Weights of a small GPT-style language model, trained from scratch on English Wikipedia.
Size: 8 layers, MLP 768 GELU, vocabulary 6632, 4.23M parameters.
Each number is 500 + 40 x the weight over its row's rms, rounded and kept within 0 to 999. Layers, rows and columns count from 0. Numbers have three digits each. The size before them is the row's rms in percent of the matrix's.

# layer 5 MLP up, 768x192, rms 0.156, rows 541-754, columns 0-63
101:560479453592538539497421539503534479517473437522569511489504469479431422473563440549459497499584549438475521517515474492448503500497473459502501459447544517536484528456455532446510457451527529
093:493489523568520524538461496421553498553502499490555515462458529531534549475521461479485511526507477557455527502505493409483496541478437426454504478465541483476480478490494546497556511526470495
101:569467511412506467458515451543547495475517451493533525455495478457467550545469509515519494517497467585508485559512412563480485477508500414520477535499478530505481579483491515521466527456510558
096:567469524471523514446461517515534444489485542533510526463522527543497480559491527501489449538511425465460542482459569479565462475517468511518560476503509480483393512482560538554486542471514462
093:550470475475556479483512474488498480449546509457476557501496454507463493476545544554484551461486470482510454540584474541494498471494465525560540470489545487434428483503537449483502524479443533
095:463551486485436553537523468572460494527492439511516573544560461505480491456500487471467530466540504520470360558555424504494526468503501511510552474466512516482427515476529533490530510517551484
100:502466547569498528507523476487558498502511497511519504502517566511437567474517486435468414449474579522488508534514484556525409523439470466466518508459488499472524445524474507521528542510468508
101:546523535500485518501548536498506473493511448475526537480512540523463493540519518514545479605507503424465513494554528503435435479386429549478587551536500451457540541479550504521427532558507488
096:497503524502631501531545507503554548471487514520525489546468469547493504463446496498511475510526502505515455497450509459510559445483532464464467506607458424474472553514459526532551585528500573
095:472474436517485506524499494516483536486570533527501529493528458509423494505550520536493476616541457452447480531487526454475422467541594502478510461533506428475465487479515477423529456485511460
092:429472518502515512527553486441419494560546580476497539493500503478488487467537489453527540510446425495518475479538508553459515512443494541504507537492627519536525516576457484508510514493486514
104:479528480500575565537544526492482534470549543514498568523479456482525499458487513509459431501491517500532510571548489464508499499561514516452472458615497547497492522419436512535549506511504428
093:637578550474466452498529520468478429488469522566518483475523475544522535595507500493520541538531494528484506540431490448550538483487456451509497441479537492504492535537482482445527492585490502
103:445528490540530514495468481478595465474449537534506469518545460557520448492492533547486472417480508468500422506480489549557554481458481523499551592468430553526484475425508517537534452566520509
105:533440493526473564466546478369598483493521467580488561544490495507484526476518521497487483551523477506568524539453511488539497422440547525444491541457427466487466525453479547508484489528488484
115:514543489473485474437523530482555486461487536465545515480577514473497622471510511507420575476483467521472537458562509522461488498584500480472473508537509484467510509507400515545524483526503572
106:473496532519518518555519446441513506496474535455473533480505458505516515518460416525542529564397530501471472446501486543580503535572428483471536485549519484490501451606448482496514486448503534
098:540496479554467487464529429515503562581541523515551533454477507535482547470514440560451467576519583490517556492548465470493488501494505547388542424516481448479500557455563473500526545505454524
098:401476562471525531523413506436521559575464497525545505506511441585438512479521552575533512517553537417476524535472531509518551470534519402486461490499503443482511553530465484526540452532498485
096:512513502491515559544491557492545541594555517445537520561564481517501531473534459507484435499490472512535489472442483568503517493478516452485454553470488450530529546491607494529612467507491428
100:516530510476437481501466520485438501509500463570490473479544492489456576565498486537487547500500554550456479440508472499472520562504531523545495483437445511584460475554523550485478439466542463
101:518416484463500539490508506509519504515498463525391519574517488452456473525525605508512524569526450506516485520516479423490489552506502414509455460544410525518418581469588527564518483489502518
100:441499461447557503466433522431513509472499551557442476457532504480506438499533532518415542498473493520457507570552551497440472498429434506509515533494463530566490488502491489504578450556488467
098:535511518575511500529530539504478457532520561419486470455573410488509463426540414505504489528494527508473489423420521519508561469536506503445501515497529491519568493411558502528533492485443538
103:493537466571480500507513476511464500480493511527562552467484517501596504568475496507482459535461529504420462453493485455411429542475492523459566465485425494490525465521498527497502516549547470
095:486471513529508459516514478494457510553581487488468519429422418531523521477494471520543467505509511585487415459492559502447464455484476501459501523513466514536468484528455520498588447478527571
096:577457525420464516474526430472464476486443488526468531483511539485525531456492462458498508546535506484482514445508514498479483532495502438470504493504503484497425504479466558421472447487450498
098:468514423489553540537518469512502516569453530527425501481544532496499539435513554543479515565421482548478548457564510497483481504495517452496491485515522580534468516482433550392508458465437485
111:507492521431493457484519481473540472463468446452480490525475564538545576507577555621503484507481529501529464450498495442522431465485485484436555543488489414460514491548529548572507530461559547
093:477475477554448438537486521479517557546474465479523473488462501531501482469499451528496513555563479537553502419554470530506511456505491457495569481520527551588483464470478515557463511388571504
100:492512496462454522467557511482517528516445530437497461437558511451454500510588463538534465516475482504508512497537489518512539553489470460500515559545482429549523531516438432587567458505502529
115:482470532499560473550491517470479524445451448436524549453472397477550459521480442504547583517437473606481466487499468506442536476481490543487452537444475552498534573441513517466477470499479547
101:532505524494464495493516497496543518450480492571583506504478534505411515491541554495430485571511437543565465455535530456443536469496505497538513514527445508488469556495501426501548503559543478
096:528492520463519447566496430561496484484534470539481558428468514515494505542503471506516538489518476439500552490505516509520481456506471502505452506463535452525448443489471438493530507408528587
096:508543530521463445530550510464560449519445517547528550511520449542539503515515470517476493532511575540551457462527543510443474529480504548496547490539539530517521487507546523498553424513495494
102:579521556559544467531508442464564496481489523550534490458536493444447508548513501543519555516503533471495504483487527463500549475483492503477498481542564562444526504425492545553545591446437433
106:540487513470408528516471450449511559509519550522509563486481459511547428553572488518552546537517495557458528490550447492476547505503514602512500505481506539499523493498538509537488490500546439
103:480582522549458492501517555507480491547538472537573511477471502529540485532530527562532542508518475465405506515584504523482501499513529504496531439513494458534515468453482574455515544436506430
102:488542475506511494554468505553529439473538502488442538476528556436468527519471540465501457502540444428439466434486520521510494542537488537473548468504570468475504544468562502571531499532525497
100:566478507531532493509547442479565496490497552504464525501487428531492476491542446483494502493545541444447490485530546467498466459520500437432566469523508555430528502515461511532499522446537484
100:465489492602493501544480525527517529514534522460554574457439539470479549543534552510503447522478552492483482500437545512536479503449552501554467449469566524548485509461494496542470513489512509
100:498503442541515464471521428504499486520423499499522446516503426530493534480575525475474471512473474429505466522566522507489422453449470529539527493531427448564507498530483479445524559459546528
094:439548531510469464508467524550510542537523519467521470486490506456395496471547459502439453566514518541528523459534442450565485479492496536488441434487571496488449505444466528513512462509508541
100:510461531515514471510482562520521489497550512535551487460545508441537473545525531513524455507503553473401504549475517543523435433459507470468466478572523514530514446502495515547433521461466458
107:443425501535558506593436553457460487581480490474508477533484486537517468477526481547496462529434538552489539455517456451428493529407512508480500454565527505543425500547501417509557602491491495
102:466454432536460509482520476515549416537525539524468505459440490511542555513532466485457510471520530541591548438450513509515370483503560517494407536537482511487435485447440570469514413493460482
101:481505456504453498537543545483462446578495543504475518522509459543456499495514475489417491496441528500507518537473487461554430514530535433482508521521493508547473414539529520496460494457501506
101:537514524514535548486504551567517534582494552426487471486550419526468444458578533538518437497521485618604508533463446474494529562548471538511521528456428551557525542484507453495522518486461481
098:466564476568457501538533500528545512490543495541615523459464420450449493508509477479476494473462546479556418570531433480480434481521480517617482511554496511457573485528485582519538491497536558
101:437505497457589545519467522490511533473485503552476560439515474565501528498535503526479569541477530522363465533512582560441532482481505536470486550502423511544550514464543481516444538459568534
107:486428492488519509528458549512545559518510480480444509482471503477573547446524479456512501558520533487452523417507524481554538375486489489553518451541530469583525488559510580506518534501504443
100:515500542514566512530425522539468492468454552384508500478487518483521506511531510511456490523462512481576504488540595435551506496520431524419466502520575490488455530445436596477489523529441500
092:478497421495469391548511423503454486402525399519475539461516479499566443500586505492530469539549417548496548516527458523516445456562564489494517439514492465476539480534493533515578495549458471
113:509514392507488504547541492469514475452518491480538518462523556499432537518543534536456459516452504509500534503496550531490426587495419541487416540483494460582466492491536567520482451575590437
102:385522490451497522471495508446540526508443460515441428464583486455520559484517571528533543460515473532469446521522522428568480498520479469498531472466529525534484473437472476486475497500492511
109:472574514457484547462479482594536462477466474480478528503473400529538545555546544552521525490491518555494465485558509504468539583522500427563556454438521490510565487484491532518490484521538478
097:482517521492505434526518550485513493511554393526499489497519533497550549561548554457459486514460491472433469500507446499526528468472543581535551524453524512441506510539489511522533499593508406
101:493543494438548486519472438469455436470495573532523539509550469508517495471533556571444516460469505530554544439573492541493539419491484482432471468488536494534429518513587486434512492501489489
093:484473534499486557443541468503454516510544447444490582477467551540471584452483533488544505527529441498490477491511457540512480538452528480538444430427553422464509485466542435477540513433469473
093:492526523451475496440543555499507513492589485490488494507509505483506525499531487431515473498540503463465494498467466454430445557491555551528494492537520487461453570459502482520553488484495557
097:466594452451508511513564477517433547547463505511504445424550544507527533497530552494522467470451548464564522520480496462543546465454542455500524486437430478527471481488496500508488451494473516
103:466495470549507458515606539501541482544485490429519505436559546573517456505464559508472466505487595490508472502504459448480561544499542533554520504565527451459422497537447434505604511525555487
114:476462495464516454508525485459543562477463468527492538503476477527497475548546462503453471435544511455503574491557494474516487502518495476478462542442489547519528409526457461511550418492549545
101:517482520504485480546465477525451502503409477465492575490508462484484475452512529516467486428488464560573501559472499414564499548500469473540464549442575540466501475520503506508449454529553553
103:498490468513502491488457495501485449511517525476523473476588476518474465506501500515498497530548494496498424555483472538466474490532512496495444602529480464511442551489467485541518562506456510
097:498465448486524484532535525548394540392594527549467551539558483515431474578502437517533506476501501520497479478489410452530534437475440513501487519527544538428521523512576538463438497497460458
103:450495457489633501534553489516496531506504493526488414506490562423513476472538489487546497524492518458514471504432475567465459510566489559474483493420547457495487524480540479541506455523599504
106:576512517478448556507500424524475486537479506478517503476470509463499460487524519577508522542477472517476409538592496472505552509545503433574486530443470513441466494529500552467526577496453440
096:535510517457448465417503476491571485423475452505541492528488488514530459534549519475487487500512540509516507486464457463508493517533457504450451506400528480601494474502542446546535474546567476
113:425549522514537614498496458561547538437495494539482494512503530501579503540504534501503487534513516477456526360503523464496487567488557557521450479529518432383464453510472432506529565419549460
096:512574542515543449495474495511473478509510558487461538492510503472480510550567566510538508481510433457523512468507538456498445446462448494536590500438546444538519449406492473486516443538485524
093:492488484484527512553493510506512491513536500491578503537520430570489562510552559468411464526507565473560431505496588584487452569513507453401415488459469531574515520553481491493493438494533497
115:444529518519516484442540472539481474445411521472462512535430459493470499433526472514447466543518501561530530469512532454546471478496462464463476486573462544490533588504528576501528525517519472
111:543560449426543559506508538436529480557514472464474445445551522434551437452487506503475416457583516434496522530538482489494518560506440479535489506508448413481511483495464486505514555527462516
102:571507465427519442456432541513491566483433489479466461494468442477387421456578562521482512514479517560517570473527486471504580493520596514444495544513545637505504515512446504543533407442540468
087:520482542482550484492449462535494470509526499510461500505501526436443506493482518452525558453459390463499486516568537478485469542518500516540515518456487469533462487508399560501503478435529520
096:497488435451528509550480449507557510498496502520562498476404461501507530534512571579553496545443470544544534562517546515492480491429484484516524515535508550489502494480534494510592446542470513
115:469470523510481514533444483564588453523572496577493547474436477429475528520539492507550500511565485541508432444424504516436564524531502563458534508441457497547525474567448538542450518531570482
103:516457534493469467486531443563532521509468463604521524472504496496520481498547497512511505508398596552506467477546509529464447470494491461473469505513490521488497558472478482522446481493445491
095:440534490527519523537501594481502438612519498487568465482507513453512556454530523490422531513491456475508548539480490486439543481428496503456546525539513454521525520477509534525482471537496492
089:458531517517457584522532551515493492474526518478489435517481523485458519458500533572469509468480526571495571452480497480507524522486496458564424534493505419475557516498513575508567576492558459
096:518470489530537512500516537489502477547489569521466528489461530529577446505512492433539529537464440559549487506515570528487469543547508521426502487505526517501541523485593505411435488551448536
110:571389493499516486435486434514553536512549504560461500463552532502608536542479490491508481474543506513495513456502491542436481509504387487454588495495474510449507585492494480565534502512492470
095:453499549495568447500501525510493456468441392539515501491517491506501495467510508541574520532505529477509501511540553549499571492525535497503420434586566468477559524565476549506509431527518495
093:459496486515487529549515549536526497562517489502586459559510419469548454501466540495416503500521555517526501470520523492498510481499513498526474566490535506484516512565487468520456524477568368
104:451501404491501476490455517487601468503505534564470530539465527506470462425480445454495447535482479436453507502542520497524537548477540549492549417539480505492531544514558516489464505485489466
102:566477427468540504529538494553536459404455520531557497439494468463474450546537477538478472513496459527471485513550476500490529461490506446450498523526509470491491465475451532540452495554441561
097:488525465475450583524482486529514457516475564520514488541509495526460538516538477476487485542509525541523581529456497455518512484577557464482522516601514565510503508518515481526493517516563457
092:537484532585479463510496490545541578501528509476454477462402501491460523537583411452542488494435501459478496464506454425442501477409558482532570488512497491478502486497472556474512539462517525
105:514463461509545575535525483500517418514516480576562513569544409501525544532490410535491503498492475506469510575576464476461503488488535463520495565408460516559546499543508511552598509472506504
101:454451484474541488490504462511508457539565557458466490506503465531501510447495501565508556537487492459531512458492503576474540534482550519492504460496483526478588470528483547528454479460445514
083:555551546517475527461562570573485521435510492427517477487507489530508488493547583518504531505551522423494491471505473538560523541413526514505524489490461502484472536470557511440471550521520489
116:538481493478477515487567456485418539589472472544454459498520477477494541479529432490488475528518552473421531493491496467492521462532480519486539485433471513580484501447476543440463499472552447
097:524500425535485566506523436510515517548548569510492467475524531558547464527508500425523508542520446593511432464521514512495604571487459451483572506378524468481491490460440535494512454528510538
096:475575510488504486507458543495457447515536506463439564497460471468425535534511560508499498509518526472514438518545490468466473506491540566440493518588430395485485557451441480518516536487526450
099:414495477544509465509507489518462475532478538508506447463479520501480497534467500533553510520471484485540488549547499494570433488471519484509509423452458500542494545568500490527441526516491531
098:470454518503438485592504491484557503503500444550556485492490453567500530494503551540483480524512539485496556467440523456499470452427497523449520476564480497527539463463544596564468495489513447
105:483502529512575471579481529509574522479537412491502477481466494499502516497459560519567472505506546429591524486521472476564489489442529539539500565500435445531447527534510500544512487481483516
098:420509513525469452532532496498476468506542536475532492618450495474494507464545478503628484575582471463482498465481488491470512471507477443467539488523491528518476488390498512460473576499528518
100:521537528572497474510468497470531464461513531545561542543460445507467514477532504541503545513528524510485461411510480515466472471515436486502482554588522509534467548394543522534550571548504506
092:418546478457536504535565502591550482532518504432530524481452473499463465495567555466530505409532603447468468576502471480495411470444547530576437528451511469521466517495490523515494562525522478
097:516534457423469517488475500477468425482515469558470506438461491526477495475505507537475516557461469555530569472538488406539501456562543524542535472482591593436407473500537517497445500474494503
104:468450509549553498547506466439503507500486441496414475473561455414521529619574494540543519536507490553536500495525491473534472563523512457483428482484508568556442467488537520446429483529512587
100:481545527451508545508477462493482460483542454545492464466546448465498472493461422498484570565464533473410501490548511437557500504512491555523510496549565529554441535418478455477591525445538487
101:508432479515540508530518446461540450509577443461529471446472561491488502496433483478536495530445484490581564515553454463569479533518428465482506484549494521439489480547451482517518494527497417
091:526459471541519530462476542482493456512467513565496451447514498473428561559516527520513496488520529530483427522512474497474489459544544510479472517446533532407446486487449467527489552546486495
098:500556471558499424558446529469495490433470502416503536499493508560486569535551434493454481530462521480463478542486540468564489530544519428488486549469408506496456498502442551548512486543543448
095:516446451544461532558540485469524537556512438569482500537524436567477520529487581458430532505441461520444441454488514496480451497494476546553469503481487526521448527480499577575497485520455464
095:496556494539530587559523492521454508528495585437473454504466490426491478471546539514572502476446433520428498565508505513439482487463463484456516545491505527574506532496473514441528489542432440
087:534528449520521504477413532437558477504573500458486530554430535469493520483503556518497492518534379472537468512524512475551514495488507469533535494506530483402388501537513498511551474473506536
092:485492530491544486475497522478528487526465609514477551573466413451515454508616489405470453523467532511465524476470505530411513417543509459495529529406506502517496489411527488445508544488491509
101:509442474441539470480569519444537535534487471420561523496480519511475451491494534474485556484523474429520443554583472552565569457448482512557563528379497482570494492448486557527497543507500515
094:476447492490514521527482528487505469409499559477497485538475568490474413552520515481516512511453626509494508538532520466553423608471509392498551491522453524449484481560473584494494537483476493
090:474509438551532533485499447529496477596540532524535500521512436453520465496512500535503481515443486531450535533497505505557467486517494431476517521553522487443455549430506479503493502568447459
094:494468485580512507546483460470513496561452529522549526531538548575481481448511545526434471508508483530506462446504571410510505557515571467430432536516480560459478580519479490570469479553434515
103:558508578481456519499451486486507504542483512516460442480536502470488539402558466567518525480433546456580521527499457463511502443543467423451424530510549533478530547529509491548526457507436547
096:412484449495552543519530541518529487489480485512515605499518526514515539433541406562469550477534531474482497508499519493571524515436553532506545456555542552477450516409542477483521475495534508
098:521513562500541495499535461542532541506523498499551545490508413474480493440530552519488506486528493552475441550494529456472553496464485456486474508501539517462543526503559510529533405509522485
096:479464592553532508583495542527437502470545548544584493470520545506437443595475468401489379522470531517488447502513498543464489540517532523535531437522489461464470491525446519453539581492567466
099:520581500534483462474452542609559503537490562568494490556500514398507427522531549551514568507501514560489544463436493472465505455444480448510450502509451536555471473596526517530466497515471524
097:517487450542459495516491513526517557478503492499529503457470499541521531507520477539484490534536440459490534491525496434442505585504452441496482409502572464477495497516494430476476512482464485
094:410450446474491527521491527524568499610495511523533409517543537501461445525479520538483458512516569519534548446530489490506546549387484504537489511513417515518462529497540469500522558554504518
145:516492440506515477519480491496602467455517530510497631523476482478545560466508533492507502549498479565502461497527538527488550507510554458522506423528465455534405477476498530509501532509542469
099:522511505482585553471442536493481463486504464488505447507512468529423489510572531424517520518503503507451481495439465507522491476486585447531544583447496529499467598563449540519496491504482510
093:517522459536514446483534477528454535486539516465543530516499502429474527425558489501489430511533484497491481510496503489522525546568535513507451540605518500511483547520504437425508499462432503
103:478458513458524465503512519536517493436537572463427559429466514431544455466470485427515477565436481542497481478485531504527484501480455512480542493491505482394549456502493513514532572531521466
100:433461453523510532453529479473422420511459572507488521426447500508517451552509430493546425555519526477461554573492430524524459498544511486543489547454547490491518443559530508527489473494543513
100:487490542527529435646453504496539513455462491471496478534455461497510467494538484506538421559498530432554519458541471498530493502494527566499520447568432497464558467523473527517469498523520498
112:522503536507463496473426534456490540419564513496543456516536487467484508553546439589489439515511521422528490462479486510521455476447573519405532506513518476511504534518469487486535448485522410
096:529529524517472465561505553565543550475499566502487538529531508427520474584487514488556505475469490575562560403514523398495543549448483498531502494523467484547511486496398513523463440537509460
102:489492413535484576458506477490575514498457459583434590516490439484422517459564498419541510540493479528502422575491470507516526476486430444527535515434496499524474524449538501537458502507442572
095:550526503428468476450500525499475484478500514480553488560527513552475440479602468422480567497509495498452508530516456480466541463530529488517545511529553554484420461592503515485513393491564535
096:439519537474494552522506496497539479522493522483430567540500513508500549424545485538452518544505482565536418475518555470534543500459527489524552447534469501537468485463565426490536599438492474
108:523540535521470479526448504415436495497517568520443463508541478474488529421525521553512459549502491520489541468536485465530508491504470523452479535504487471452483479489506554553550510484460505
097:475501495535536503499511571480556575482539580514518489450483524459554550543518491503478517518515495551507544499516521533547417489576507492482472555562531536561460489560492512425504473482418471
110:438525451497413562451449455485543471450520459478486499500544473552512547521544528488496477573488496485530487517546549561493582458449459516500562549426527512571526469471515500434494502527537509
087:505451467520535445539488506510524529522503568509426535504417565460523465527445488467447477496541528521519399563514405482502458515523471400468474460485566466422485448545451484518515556492562503
099:551446556551513502474435434420528463452513500505546521462472546504521510485468575482539496507571422487564491504487469480449573471574504467495481431462485476526502499490431505503523512450475483
095:437503430523439478486484542491497495497497553517447501481541480449516519531515512514534427561469470604507451550495484467510552507480530453507541455465464529484465517564499488539500496597537489
102:451493526499528485470458413513501575494426566616537533564491498467512436514558540508455524545523482470428476477472528509526488394472433472552508520483502450481501456546457563543444468503499444
095:480549523433493475522491463471518522494469562489476481451513467535608536513518532478530395565557486502550390490488518481541486496461457438465505533515476519510541518585568528588547472478526503
099:517516484479503474504494494553464454428475519528500556503444496485463447518468486525508554527524509550477454519548539529511526473489492486481509469529524523548604553476509468511408481513471486
094:546444526567515482594470503506543469460483539554442488528483438505487437588514514514470521534441544533530537533542516511507495466510460566423533430564468524525548432522473545481533477461412520
098:530553538445555561477511578497529509482492498507478516499550415486479424496453506491499504489527496506480523415471497563550494509452469448506501558538435446597529520522499555470448557580609497
100:558404473495492595563504450598465460468518448492535512487579487511535546508557485506538485489443532512543473476508574561495493473457392485505495491510524560492468537456562551493505428520501501
106:502499484535477507456469453518577518536521518467514575473525552466550522515466454553540531489485489524494480502475459491532494566515519484433423515562576515453452468502525429422545548445521525
092:422537478512501498581433548444473513495498544518535417430508403481515489561551527552452483508522462472470429527508485495555571494553482536479513476479470478427477513525506447464478499462529564
096:501496454504524531531550490469496491483522503519485487526474529483547445414523489612467548501448475486511463491490454519594515491433579531502484456462496508452508464470448543512500539510452560
094:415425568551501492485489531489502440465565483452532515566508471489496403478532472563464502493503482501480505543539439468535442462599438537422508521469484513509512513438493562509494442582573534
102:533474489477463506549564560468509415490514569533492452542518491518482514502557531539519495508462488496447459494510512471513533440553509523540528478543468503569563548524531514520430473501510478
098:518494556500480487408508458546523520379499527531526473530498480517490491478587512495551489541459500471480498513410444485491431515514481512489575440461510511586507489541436501441450499471546519
099:526464505482500536548559496451564553495568430538555416509500457463480537516535478455493455617486557599489505536429480482489478502530514502492490554486505508539541503516512490518517515548514462
101:473480490583526418450540538424498535524532560567404471454471487491510491460515522513506516574488451470517479486494417513478541443423467544557471507529597477556502479519495503542512507489530529
096:564502466469427528540564421471444501495528544439545498511531494494461493553508486389514475526513578491478473472509532548486512539485513440456412506472565492546447489504473450483476528499519516
103:473449540504481487527519510483455511480501548497490485492587481476469488445476525471468487542560545501486463520506507497539523520507530440541492473502523473485538538446415448433496540419507515
105:512508447560459455591519565491524411489541453532445518554469455497505442572453514450505498498517460503486451521532480495565512540484490501543467443492534509512505557539551494505516522472523569
116:487433484531443547618555520460519456394567477498460512492586474483570499486498554556514470550444410542454535528490499507520494530445423463528510433505485530493509522476593490476518486502510556
087:526456535497503502468533490543426503452503494510517597490543452544558498558485513424499513449486526488508505456439487421577509507452490491539564513487487559527546532545509477473480481518443507
103:454508570484520510487518519474522438518527486479517562505531515504480521490533502480560567548442534535481487465562470518585526439510563451484509536590495520473507509472529542538507525505457481
097:498497433446466503585570523533542483564494466499464469530580510484501437547513488478559476496580441461475469494530515492476528521538502494596476468443420512478499513441498461481541526433504474
093:508535500583514488487500495442547469560580483556511540486599479533483463496579504460469436527522480462533517427508515536461562449495477476527482480456539467485484557466502487510541464512451446
108:429481467490546439503430509455517479520503530500527518529495441563508516478478543612465526430504533553525507498463520496550569518446517579499522489468464476480568444444480541566482463465487538
102:637454540506543496513472529475537472487449473476503515557521558424535496522530526538535449574501506521474504576519489518550487457523501440532554477529462585528479560518553503534507434518485499
102:478491489506469514533494447526506500549460449471482512486502482533506535517497463479518478518541489521491454499528435530526527475509516502484476512478560472645516535422482526493516537532525486
104:529481445552531471537487443500478477456537545393503469518527394452466486494507618523568463463491508481516523516422529482484522477552520570561512535523527484481508466502473481529482473536543423
098:502554515524434523523484482545506440453507543504471537508499483450542450486477580522459541525484521574589438549526493462472539528505555473538479565476466520529538543576568468515502557458505486
101:521407457470473530519519499469536497514524505526479438472513564474575501515559416533463561582554512542523595547494436502477509509541504474520500501531467452465482378537472535556492496441501470
093:514451449566526585523387460463468513435535497535492537497493470606539549480558557533491525525519486537517451497437505521484465517528492496518563554495460445550557553507475488463590486526473450
098:461443436448529489527565522513484510540557521512479460498482519527421505500535499421536526532512473525528427583579510509549480482450459502480519452519527507535506547535510443573536526523479529
103:392525494533523433535504438470462496540510521469474575487543510538548508455583561469493436551519486526474512502545519536515462463497508524505470503530494510479440468451481518472456532562476463
112:459508503461528507528526430515518486577532512506478519428444514422481501528533507471542572554491479502453429481598554497524452510482482500495488486545507489520523521505476525514542541519473493
104:499520513409452494467485495528489425512414484507534517561481505529441539536525486495471513566480497505469579453536513449557431534470490537505480478530507565479510544505496500439537484553543453
101:481567544490513491499462435509482452532492442503460522461522470503448574448540484474517507502515492470468609486506478470528515479500457489522520539483530485537462541510564422446476448460453480
098:460549529546548503548452504482507453455518430445482476527518532527521509518528470477436511534511482449421445458517517462429501515514585467508448526449522553452479463490411505590504537521465520
101:550490471495458498476546455532534563541520458512487571462445491490479460507495479524510475537461507462542585553532479468421538505512516462527567506546560540413520493467544489511477571475531498
105:526496495505523534496474456590498529544519514502520527536535485492603491395520502535526459484460578453498517528528487498509490432467499514503547446527474567493460503422488491505443533461530479
091:513506533462503455456488415484520474494477482558468556506494482386463508496525499460444543541437580515502504558568439517482544510483561478499558483476530511525508546476539435569518516545490477
096:601502513545469411491510475490537437493488497553478524431484416439538508445449559478497541481511525501547471494437490498467532471471499514488440447468487506521494543432577450543487563515576513
099:504483597519494505556480505492477468506499486553624507516536561478582475493529493513559508531490480486410532536558456541471536410479535460532479531528468524489470482556423477560548424504528567
104:570415441496552540516557492510548441544502526442609478488484419484476459513536498582552484481513503536570573518468532553516507458501526492465533492479522470517524492473496489509470499414494535
097:498450485481478512525488581493561521543462483525485456566543462521561504542370525529443414534470549497486536582506480500479570521558434500514588539498454467490502548559491576468492470495502473
097:431570540544560504511546462521519452461459543527486485492514458486433490465493538484516446432503522506529499495484523510455514442480465546570439533479556508596426514503465470511443545513513536
103:424452529466480528528454438481542487478476583532554516437533489524574477518498546482501442530571483511503597520514494503513509435491517536494506461572549458534503483423452526444604547477578490
112:488577543500451454456495489524472521500559523452546455443467522512530483516512472503466394529540545429571578505524383611522466497487491454476518477448492539551558529487535515508455484501509478
099:435544501427500487544526481449470526497460509472410527457520458463546487488501457466462540458508484506500522492573531509459528542458470447524508473451466481496542507532438447474570453493521507
097:456570481476541483508498493468524449478573457580453494482451536489574543447515475473498506514560531539463453487580503557457469432513522553474493469506454505511536578457524453460609562487509559
095:536471489543515532507546448462514513499505529549505530520570505405422492432475511482605495551455440523453550444482499510460514538493516422437514501511438485505473440558508506392433454546516519
090:492541515540524537517533501507494454475554527428586590491496513527438484498520577514424560492489431524504517459519543446440512500500450505565507531520504461486457501527499553519485459450523566
090:483520490510552478495427498492516454552573494540452510487500498458433449482437455479505518558470468472401489529481419485481541580499439510524552504538458406538477517452455580500537556469493480
104:482566503503527481480514524410446517526484511489493537509519426550423496441528536509579554466526597598587494470534542472540536486491526473505502485515458512488458477467541536547572456461539448
098:523481403531432462518466449515531539527477508540486505472544486494443563513461576547497445456461462506549544535576484462536445556486499500504523489561464477500412502531382542495575492516491429
105:487461447500539454469476553525546588469480508467489503435500489549486546434507487544433395517555524511478485428519402580434501506544457428577515511459499539573560497513454479511547476495577488
091:494460494492549444536524492525543519476503480499406575450487431476607553502445533431527427488425438500520548493480514512541488545472510537506505539525480508533515559512477540472516490558428493
089:419490456432565485484551534500484486482518518499584491545590523565523592495437534578431571486444526519514512434510497499542533534460536508486429545475510492489497626541531506547504476496551535
100:508549546524440465551549490549553505581512490431445537461468566502521539502483548491443466493584552463560491510585469560482542461503434495452483500514541533563516451439523482505505514526503415
110:428485519536569478557483513511586546441457496482513509489517499473507422466475486513455461519457565522501437512476539487449481482466495540555498483512528503588443448492493505473474510519534474
108:415467472495561474518453547524450504471521515620524501544513531512514524438486429549450466522519509516477543489525480549485476506455541515498458473536436487521416517457519450478490594474437476
104:507462505511486449528518516529537469478578492456525507481478514415528476524476512451552546439521471527501509527522469509495515528513551520540551517511455536487444536550537438506563550511471504
091:494485459474472505449515488506440439503537469518551415430537502402464472437506468412546533512540466504450540518530512564573444504510465483475491522533476460593530488528475474452541510487467532
098:521470540490506434458591477553634516414533418568533573522545464467521535525510488478472518478485431522505475470516428533512514498461472467530488575480509532501466512512486577590457543472490511
098:483468499482489544607472547513527473560521567488537452535459454507528459520516575489506526454507500452544511500454427493491415504478551440429590473512478536575506540454540453499519514515545525
094:469515507458488548514484511464476454441502478517554499560448480461498485444525472500533542560458419511510498485495494545488487568451599534532492485465575434551536545470496486517505476497493506
093:561484526521479535473533512473566535449470472499520571515541525521500461556498527492547442537554513494490512495449473489549455510450480469445392562492451445484442450531486558491512537374567454
092:471540488595424507549476477484557492463481474449617496537503515445428520464519504547530532510501538454569470510455469524561555507495556477543502526450436559497481490569543462542507504535501524
097:486484489468479508553528450460490484556514473500538528519464524461410435515513496531553533554509476553509491485482505427497476502533437429449481538549479533486476526544518579395519513579488502
100:488571492453495553525468529432521494489543511489507532489526557582462493511545439532451508484423489538532557430515480492470414473508476450486483507464489531440499509509527510542486476474489437
102:542518534475513492554449534506475469532504477510543564516428485490524488535487412564492490566518438488512517569557556532446511476447481494482490534479550508426563459490513478616564503489472519
109:472485467409500478526441514448553456514548474560454546493503465524469483501500464428511512578475425530593564496464472478511532513522546523524493486513400500522508507490543515553484492470541441
103:473522458493486446478524482568519504481494476574594540488454503543458537468532458468530564559559556450505496437505480521413431432498471381434460434535570561556517586466492464539498470468457472
094:512574473487468498464420449449483521482465536428527500535496527527541503511575545432514490448482518485451460483527497466546488499433457538549407534499465536407481512476412551501505582468478514
111:443506533517471503498532550521501514499548493474485484497488417534496522489483526471468430494497533551547485537537470508450509514489498508558454510459521505443560541537508565545482547521453507
100:484445517502457561516504497529509521457446501493532512591490530498465586467502449444510455525554562490489489452521501469502511525540532501443499571460503549565540539513546443508491594545460498
094:522534533526479464554478543452510461504452489544442505448535564517501550518571532459492533415494424528553526539545561464468519551474432416470553508383471538514478540438467515537471511523530421
089:520488531468530561501521522527490487566479614507488534478503527467471518450566583427493493535471483445508514556620473542515454534483495523448492497497494554462479518497505517502467488535505493